config.yaml
num_key_value_heads: 2
intermediate_size: 704
vocab_size: 730
norm_place: "pre"
qk_norm: false
attn_scale: 0.0884
tie_word_embeddings: true
init_std_o: 0.0
learning_rate: 0.00199
lr_mult_o: 0.924
max_grad_norm: 2.0
decay_fraction: 1.0
decay_shape: "linear"
batch_tokens: [32768, 65536, 98304]
train_tokens: 284200000
Each number is 500 + 40 x the weight over the matrix's rms, rounded and kept within 0 to 999. Layers, rows and columns count from 0. Numbers have three digits each.

# v: layer 3 attention value, 256x256, rms 0.0447, rows 35-54, columns 64-127
# o: layer 3 attention output (transposed), 256x256, rms 0.0381, rows 35-54, columns 64-127
v35:487457542531450545460609519509513437380525473485559521528537497498570425537512541467495474548494420561558400553473486504423449507501458537518502526411459550547480419477509489522475514584527543
o35:504466460508515537518464472461463516484531543427581542548484470473469446499477462551557491541536480474540578508527419494462509562537475497496496548457522488477533502528515466595499490524565427
v36:530408513482430511475486436495465574541492479481481408507532459520575534450544521514572563479407479521541486530523520537474487508461501525479489423504528501600455507484457551443561508488489439
o36:533562433525496493496556477600527488420563500539436520527589527479546501542461544529462456527491477525541568522502531509534473476458527506547413519496447434560522499530428538521497507502479432
v37:531455529457478530550481512413442491527413547541476505491535457424467489527479476504474467456501464482518508494495545566453455477504481539502481466501429519488412556519462467485520509574496507
o37:446539517485561509437548495516528450444447519491534446426478443542547466514519525497525460438463576556507547432515460470520514467505498461454523444543449520439520547476503566489454511495520614
v38:496557539491512523532484506466450538535465518495444463544503537445453486550537472501445522498403550454450541473559420498483462481419567551450437510480458474485422490520480518599556522509544595
o38:404495549469556460446483440543466550469482495495538476486502541467470533486423451501589455474524514500511501517490505597590503559452564471452513416473540524526539458608540496520418518477506564
v39:538536498546477501502495513475574522454512539520494533487534572450528508480496481540506548545467443565490548482550528435585401509605469570518518554496538522466477459435545488457540463473490533
o39:461459515474501458466497417439484483559466490488537537492481530479557524563503502456494509471492558576532474553509536489559464536509475505439503532559521540554463441417511440463562481533506502
v40:471425500460529535533506484492464471565526409505499498475526413511545516462481532506490484552500427480481420451410562501483432478528486486400521588505428543545519563580502545527438462477584468
o40:501559462505511516466456528528441537436521487508497460485558522503534431411472453483498514506487501445494478434500459501497487516556445503508526593478534537486459474514557503502513468441489559
v41:548478554487516543453494476578464501461518410428523492499491520486595502517485462492547463459503519533492472500474500492515546554476495511541489558457546532527430446546515568513504514538422569
o41:467582508519458494539515428522468533497498510412498439520537383504528447438495463464552500483475506572550503519532517434516441493464470462584541541421585481572486531535495509540545490484496483
v42:374537559507552439515535489501543474459425531443497458544517524444536447481488560533584515446556448510542543506485493473488500476465510508425468543470492479485484491421447482427561519501502560
o42:500416482485526467596517546507563447484597423524493523521487472488559458539524524587630439518565471473561489533510539407521469524558498470443413504599471490476493449463490566511532549544482554
v43:493460502547512477523520561532569467549416468504465497443583510508519535530489448515546481425497517496448470495419540517483479493523475509451477549443511529517537413487580531494502503548583542
o43:516491484496470479569411530463477438541497421486465432523533461569469445481522527509511497498469494397499491500558520475500540493407526565483574490559491521460523583509579467494537450504579529
v44:495482529468565533464455508496508506507476530544501473450542418506535486532470514555525461477472460453497464516491485493534441506513533515489470498535530495480501518549505499411553500452566520
o44:485550487539507567546488501504471425504453426538555512485537459522490525549489475490491494483451521599412488436523487458561505494507549495454478517504497474550472473457577508468496526463490545
v45:483435530451561492546452464491472472422577496560562485449570550570513448503504494478538559495440516542536468492563496486454464543523440536512467567527519529505552521537548519530483482473484508
o45:455496524505499505481389541570463484466488513507431496472468494548507463556437482431469512526515486510469517523530554489474398551522435561504486525511628487473430479496515528483479524461523515
v46:462521550461504474461565522452481516479500520553464513508497581476499498576405461435398602518487566494561473577496518557464465466520466516468523511509511523485427441469464520483528546475565569
o46:446574474482564478491468555489462469481548474528487465600513541491495494534436488476524467445513480496608516625561513498558503424545509526434480428471523501532544493564482491493441533479467479
v47:503521537476547505440403527515517491522535528507495541493504563424467507481504477516528555508464513518602482496419417492523461503371468522403450525491502529492547471519469540509493472459466563
o47:443480554475499406586477552526444508497504525498482554490485497420470521550477496459480442457467544519497470616456532552507497486524467513485514438498556461430471523529580540441504504572541459
v48:482483460529526425475470473545484588520512459480527516523475489479486483468504485492527371516505481529503506502491475504490491534536485501467526526491508513492503530519533443547520468521496532
o48:522447520470407462452476529492496513437476467501497524508529380526517555480510554456501511565468513566455532530495552517501481538448525471554469511447528464568549608518555498504570550431508528
v49:514433435541452499405598479464524501479470514497384523518564426506431420546635527510518523529524495515442569488512485534498471463530603444514544410542505489525485506606542500480469512502519511
o49:491480405402559487453546526533573523462510498439504433574527456485423476453529564484451460489500504457469509556487534515483568612480543503501472496523449515477561486522521518555410497525491509
v50:520391501501495440534539480443442500493482481489503470483544551542445578559518529497522475512510462586566539493468497508510492483485437517462500510491474524502510535505463502528484553463506549
o50:518547533418503449492428501549479538537485536509409516591598493491581541511496536538477550548431430513442499519526595589486424485496509516534496458548567484503519453482422481482459531580480513
v51:425487484478532473478553520499444503431465447545547492476516512460495479466488551567539531522470524484451513487474540533515518453496518504533415562575518484498505492526537485463443541490525485
o51:480586499508544492540476516444573534481515421478407548517590550472488485478495511429570473574489457564558428531525520523479559581556495531515550500494488442514483547500465492469536522526574498
v52:576454477512476546584447523463487529549469496496483460507464462464502478483517482506538478464496495459472519529482506530482420536467514493504537531570529546487485498531508618450495556498495525
o52:551561512460413495514526514498442487508427511462469450527486430496456499482504479399499472523534509532469476499521508547522547492499504484483569528491516495427513521502522537506475552452501520
v53:607533617514513435486512538496531488526513499442509477492476455488506490476521427523589494425496477475504522495515478511434498510505533499509570492517593539523515499533502561474459539530500538
o53:460554478441473552452483375449596461557412475515539420537457550561546480478577505436508425462517465485475445465478502501550500426517516524552490508497497572512504503468516419449521537491479502
v54:521475520532473534501508537504573536500407493532458492532453438453454520445551482527516540553501476518471448544471430462473511513503485496512446555603512483518449530420487562483425474586541495
o54:506568490454412534543490430465523463510505530532497519545477489454464517533522508512533464489540554565481490543490422479538518501425476472487463444612469441485551495499465523434559500526510494